{"num_attention_heads": 6, "norm_place": "pre", "qk_norm": false, "bias": "all", "init_std_qkv": 0.0361, "learning_rate": 0.00638, "lr_head": 0.00564, "max_grad_norm": 2.0, "warmup_steps": 200, "max_seq_len": 1024, "max_steps": 4407}
Each number is 128 + 32 x the weight over its row's rms, rounded and kept within 0 to 255. Layers, rows and columns count from 0. Numbers have three digits each. The size before them is the row's rms in percent of the matrix's.

# down: layer 3 MLP down (transposed), 768x192, rms 0.186, rows 225-256, columns 0-95
# up: layer 3 MLP up, 768x192, rms 0.199, rows 226-257, columns 0-95
down225 091:186109179204138121115156186117190090110138113081133153162091108164153123066130116097085147130101184077090113132136111128141126085124117114108079178184115167166173145131080172142110125133164165114114082051125158128093157131072146159132107108206088143137145056089094117170154150138090111106
up226 106:089089172085097134125138090113154132166130122098115160124112153074116129112176113133115138136090155136127169149105155122125132168097064074108099100169147125180076085068093173115121148160146158105076116151119188144109152131185129142099121171097103125175096058168151090163150137087059146178
down226 108:138136101140111163133118064141136145184114084154163124084100136153045097180122141184141136141100120139080126140173206149167167154100165112137149118141106187162125184111134133085138137135195126165138129093192144176129109163098110158121093172112157166096079143106141141120152140192109121110
up227 092:153101133126098078096075125157138081089143123132143119187133166126169098116119229163071161141173156100151128114114131118109183099138181077140064111125117091146192123055132151195069129146090152163143143135191159154160118191144083187116149100173192085166154086124119075089108144115136128157
down227 090:142134097166164121089078094126109211148109114152143097098170117077084119119169064142117140113177120094139140105107114118127171154169143127140155142119140097186115122152163129115111131099131215155073101125114114106120130144146135110154080106168157148159109150122137159093153178139155102155
up228 107:144077091174061111141141109090215148131106159174128081125086170164124103113157133062085124155157099186119139143130140116109196168149112118119165108158098141115155172056138097108130091129150126169146121190093135117152089135151110141107140148167123169126153114037160106126068138164089084109
down228 124:154145109089133105067105127168137136095095117148124095168127107182079162121118130120133200182086087099165139115104176167138142134150151136092142146133118114158131148109187158133096139125150119076093099117108125121173175138028160081086149193133140092182070155088068129118118110087153160216
up229 106:112087148115110113138131056135099166117143159123109148151142117122129176140157031132167145126136012122143130160135125083110140126095162161077105138085133142121144084111182150149078123111191128103196127181171145118108137112096109113153102134141119111154161166102104112097081105130098138118
down229 102:131142175084153138114094159116123178103136125098149077087071046149132225148129139158186135190169152095125233103145113135150087117119142095124144134117077095148161125115132128115108120135163139126139122071107058158128169128084149092130101079193139140118168155121078070133085109180046164105
up230 109:134156115099180185193174074173153128095126127097106172095112127134119124120150158089104165090127133101102142083114080154130150096121159094124132079092144146132172063093113143101135141127175114109149216200022030143176155162185125154118181102117089173178191083161143148138105135153162125103
down230 101:115133135187183154150125125143170130088146086100126130126086093095153144128147167098122134098141147119109121136130103080121158063112113088087185163105122115156133128152098121109119175131093080167166207180059083132140138090136168093055165162165157165097144139101113123129171080122139140108
up231 088:176099131147128188128172094154123127127076118136127126149165152112169122166098067111140086149048147124144150072112095115178172135136160128119156103123164144071100170142080197112135093147131092164137090138101118160063140117080082202130137107066122070115149142140103141073105075092155107135
down231 088:096118146127130109075126172109138180110128131080154135098103150123113164168123104140088096183116140126068163090173153131158133170142123107152101099112163109112132140109150161117078077144087173114050067119197099093100182154101173093142150118169114127112101138174138140134167102123161052092
up232 113:130144149166169159119123120138128142148145163138133104130111090083138103156155096049136121157117109167175177167118086108151099125144117180125135107203114186175103090118195157161081176089152070081082112166068120141105117136076090154160072125113146115145145061112154131094128126100150162058
down232 107:099136180096138177100142101095016105096182062091127139131159141113126187127126136079111112137157144164103124101112097171120120138141189091084116085085091078141099109171147169101153135168078097114112126084112098135116112197139115056139105106165119077126150132157109101062094092166098073144
up233 094:145185090109116142091130113118116125085162163071142102118075199119102136088143118155190091089116092133160125139138172143096163110105132104145161097085102120169184194108117124085138178107129086135163164147120129126213133105128155118149115125164140128073134169098071116180024169138087150107
down233 088:101077148121113122108122151106119152129109114206110073148167101137154173100096128138120110112155085167084096114134173082076110148118137096084159106176163146144132093131137116115155112111119165114137125048169139121030111146150119085121089124118076177123132145141205136152164160186105109132
up234 092:137148129114138158096067125155124155131133081137154196103152060164037128095165095114132175225134122162149128141161191144072105115106153149143165166115130133201149091127162121128181115149137107148153125097099066090081177085105138149164126120104106183133127136157121104114141145107126163122
down234 094:097143124157151104104148181129126177141186133144148170143133158137137140191157102100151108121097147098122139146086094112162167151167085107105165128090095106071093114176145127143101149129111205128186103170126138060125116117131123110104158091121102107150110108197146101081171191112141148119
up235 100:068120190140124103088115122146148130111135160166137117086160118096187079092106122078133186127110105177162125152102184145142114093176109144198122051116102135099170174132144094119143118125091138120164066142121128158095123097154148117190154107093120106135196127153124235104138114084074145113
down235 096:172159063134067105111085123122117115144170156071076131119095136143179141083110142100084133120140108148131120148112110159136198122164161096122129120139103114180114179134173133103111110144122214154121159161103122085133113114150131170120120110131169163111190159178195178105139110091130087139
up236 102:145097142057081083067072165160132113169179093104096140164066178182163143099119143125162147067149119129097102152167107110122116097157139175145116117127141125128114119087139110131149100174098139124107172141158103150123089129167176143116134159149096147158141140118187146125116151165107106156
down236 098:106114061118159068122141153103126186167095163150139139115113115148096139092158118118104106162108086177170110130107136089132115145079117147173111155169103141114176118145113147124074130120199090103122122139161149092174145146094117127133179065139122143115119118063129078097144148053110174172
up237 101:143148116101218096129109159151145148106124134191100134045080137140151101140145115065164217137146097096130125117114117136082113073127166162100170089114157126118138099119097109144194081151085066177128133130159136174154160089117132123168101130158105124166124160130143041135114175120130097209
down237 097:132118144153125171105152135092163093123090148133090091130202153076132112087155154155151125106170136130131113126110145083138104139052154145132117131124165162063121181093108152123185175146151202127145107062113092088089086117134173063127087192103138204105176139097149157174115132102105140151
up238 078:138072102147077120182119107155176168136116152186133115130141099103095091107202153119170142143120104152117136128122109155132108105159092105084138132108191069135150128187140125106118069063132130129141113072105150128134086096167126152131104097079176168098094172192159123103170123148192178136
down238 085:128149127147150142108129074135191141066131171129164126153120143143134151162175194098083128121128105115129112158183167178107091174158167084135102134150083157099176147141135147142158124140130139101133137103133165152047183140169145165101164094171134190112160073084183144083142145149107133063
up239 094:132137149157109161065143109127170159175119103097105153173130184134126157136189110094138111075140114028139146163104171112161192126145136138126153155144116103085122160152117105157100138155130119147101169152073162093100104099128155154166119114114126173121129119160088143088119130102187137093
down239 087:095121161146073103081097131163132123129139088076117127128128101068144173104147075142115098118092113110144175069091116110118164097115106088097108130110044073165126104113105128104121159101116148109144138153115114115103105076093075034179135113207148140079104067169095112114190111136112112082
up240 093:107150086086145166096138162126094185142101123085171122102104092103127166137095136186118159128172154153109069103117148163145192068095101123170167093086119157167166129166097096115192127147113069137100151138150179138192136138084143110150107121083129105151094139093168099136080156084130160125
down240 092:146069141150106190117126128128190094130128164111150173197146121109124147039135181084108132123155148112137123147131109150186107157146061158081062166172142078168091144071167091088096086089143163085167132150128132115191109115128156155151095145115125214122158135112064153140141118080114107134
up241 105:137150093121147139123097107087169138168151094105175111069084140119135147110136100068146191054161111109124132152134122047129091147176137162110112051135125119090106149140144185068145155140072107098203120122135124125133149151125164155143129138100129119118143106201123098157191090167164114097
down241 104:145139163132133119173052093118090136165090155125109094122094102193112109138139110153175098148097079154114172151158128099177131107140160058112116065127149169105160140161161114099094127153089156043079103135084068110161056141090137125166171145083114170107113112205156139147131126082165155108
up242 093:111113061146147173096109145085157166136162089103096150106098162155105038116176142079139104107125121143171159120136133124158185131166122144126146120144142129132128133059083187139154141187136202094086170172128200113201134102134145119096134132150138106134134157109131171159148100120119121156
down242 109:133187155094172112151114106125168129155144101114144137179160161114143144149060187162068107102180155121114103103134097114103105103095134120182127083108122123125142132066184070152138159121102134184124129121115107130131211111160086081180132080110162106169129155144124079079131166090139192108
up243 098:128140141214155167124108140108119134112124100104128122068111090109145123146093101101136114150159080159095180174175153086168162166071116148127182086130136179137173139153150103120161096181185094071170148105145119152148151135078143110140154139132115107054115121101080082118091142124153091180
down243 089:138072124161145064107161171142124096081121124141075089100064087066200121046116173120118116113116099073156110072154121135121131109169120149146123199190139090084111139180134098113150103157145176154094081123122145075161116133110138181092129089103135121123155172116088139151110113140126112161
up244 107:126152092167055151130119133139103126116122132169142173099057122184092089109141112063117092163131157100150090169135154073154126170101088065124144113123102033142120099116111098146121110147108148136123101136120181129124110115116051128135114135129117112181123185128190129144099119165099113068
down244 111:102125122069153144156121125132156129107097125101154096138123136126199095202124177139116171113071190080111165173173138121119157144115174122125098096101119142082071124055145112109111167086176127135071111162172130145173166134195165156116118176080155166104156109096052065119075144136133101159
up245 101:181151111106129105124147125135099135083152151102102166134179138128080123198133139179171136108091148143194145134136111061085180158173118117150110105099111147138171147060110097113146079157116110092092133158152149086069091090157117087176102113176073130135155142138166116104129089089080128103
down245 115:148167115102101070123111139175086119073153145121163140072097106145141142155149136102064121149099145129200108094102139126138204107095113100131070146151172170119113125110166099125162082101108144083151112146059104099149106180150085117083134171168141117173071127178155046125099060179126167058
up246 103:093120149103159143136143168147129204195115128094149161118087134069067118129148181126148132128093058112094119152083114121106126159132170115146081183158157118136120106181093152142114146142197145181137164172166096137134099124085098164121059168134150172141111148129157145110135103149152104171
down246 095:160121087168105189124127141136080137175124127122041194138149083165125118101144193133142094143094180160149150095108130133088087096068194215177155139188144110119111155137120111093182067165086138119115143149122157181125141155172133069135120172177115063157129118078123140123151118141132126101
up247 096:168204150141094159116110108147106165142140137120157139091109209104134114151112081115129141122175148104102165054104090093142078109169147120131116105106119053172145155102139155120114144135101114125083118134112145162133125190159090122140148093137112107122128139132129161146091143184026105134
down247 099:149120185139154149113100090163130123155171134107074088138131113119078102083156106175127123118144115123124138163139103140089154148135106164123069155105129171122125123109143109095110007083137140138161100072195186072166088113159097096144141110165137179122083138107163148083121168103061104134
up248 110:134115095077128150088134148185077090112125156211082112120109084158135138154161140122116147148097087157184073142140136176163118189152092122143136140121143105117165102190116092102128105117132133095082128128149122156136164080129100152135078151140089151160110143159089116151061104156095091170
down248 112:175117078073111125108115066104143132103139074173105062213079146104161136114141129125126147122155122092147089110188107055101127185140101157092170140094093136139149120140145160122152152116059031117118130142146115126131092161103140144099118117140096123155111113104116089093169080150153128086
up249 098:141118087121220147155113101148120176080124124100139134114165099081100144151094091093135144149166074116132171143122115141063152152138110198136171142099102134105118161192075111118118125118150150141123150151067113123182147139098159049201154177137152136150131149143125138123130150122180140167
down249 100:150127081132177146101166121118168119127091163197141083160088159102136131140158122146095171134106152148133131111144123157106138137151075147114143102095098099073137154121113117087139120148157104171140107128143147123108102113157109146153078096075110094165100128150139137130143155180081110141
up250 096:131055130153152092090107145064128149158089153146116127147174120065048192167073151125125162129133135236091184103144131171093142072130135070182125125111144170115154162085099167079139114168152115160158093100130118069128158170113116137165112136095145181131159109122122138157097087124151134125
down250 099:115150136108143155122106057132128146089086144153060139127108103129106123097136153141140167110151144154195162116172168123125117082187147103127167135120173117138173121138129068128076102106123101093133121080113152111103126167133142070131059146140102167110148118107110162171082176134128056102
up251 105:123122152128107125141116174119105093102120096086103121117149166105122137116177164078154120165097082101138114135071118144133133142145179128071102096106077142127148151046129089103136153147061133121088170164150138089179099122110138133136177198149073185068108133140048090168057135097087091153
down251 104:123122140091155139146148151130125151135150102142110155105214110160122089063137109128074150117143169113134147095198136123155175083110127090124097194147078128071143140178114135125137027137149137117168137147146214156093134100177079104157110092098109130167110136079134169122084124172158131106
up252 114:149110141127166085132073130118079167061114069195171102138103157187148125120169093162127138184127139122098119150167138059136199155136114137105135201173156166077127106217107155092105147144155139133147075112187103110153114072163092117094144123111180152151138083166121140114124143105081083122
down252 106:083174079123104152182156147146156107194134203078073132139121121070104153127084200087145082093113135093129112166141131129140112125142152049127097129095098059192112184151146086135146149139115135124165170120073175172116170146161168157197135139117112158124176123138159112111130111143136172119
up253 108:095120102141109153118121124165130124091092154147186162154097075106039157087133101090069101129160143137104149167122113095105145113091140193140100099149174114120143124129169099129109120169130103118116192136098148115152107131107080106085092135138164160089151125062127135121030100152135118172
down253 107:126111114161111110205128100127144126120114110104110101133094095130138148179144098139107136134168080132150217054116125147140086136147211162136124119146099158126117117128192083099159117099125072141149105178125128136132159123170070149134132185165072143169105103138116126156153145199136139089
up254 102:105167144175101179111094117110126147111122141178162142156133119068195105080108110061094086132097120166132155126122160137092214141152139163181177095108095139096119122147059159159162121196176164116114125109136131153162158133159080111111121130155140077186137138108109106098108175120141151151
down254 107:137108066093187210083076146173157122102121139112097115137133113171116128105128098133151158148118093112166165127109098168122125160189088127118167101152146088142161147052155137144083084084189104127151182094131105116127128130170109174153141088112103145118117154098155178060067135113098128146
up255 083:113115075149161145100163177075145160197161123138119108176079140107116088169132120145115113142093136132151116147097089105056166170161147113120116154114104088172188139069113153147063119154122103138103184139108132143132074116107119117107134111113130138067167163094115200171102169133140087133
down255 085:132171173160115086145128188163101173073069180109140058111127094144168102159093179129157060050129113136095149111107138106085166124147131116147137148163112140057099140099093140070178114155156188139128088074121116143081097112101098110139180146109085163088120140105179121106109112115166142108
up256 085:109123139123093149116118100113166198152136139152111155097168078088104131149121104151111118115086072163118134155073130085169201143131131078093154169110102096127133124146103099166157151144178165113096143148090127144191201130134117141191176211152099100167139095160119132106139065129201112082
down256 087:091116168081131100123146161085184099132154158078104138153128180149199130124148134124147143171117176125147119163147153112112152164130133117141146167137143157138124082129137161086116134117133100135139118070168170133125105142129126156092110079166131122132169142142171126176073180114130105076
up257 108:131137145131157121148120127131125111177138137105050160132078096161135102113096145176084141099129102140119130113131107034115151114112181121119122171058132040075093195150098063116086131066071075155102083105124164077136131183112134108079162177131098147142189139120124138148133144077152196094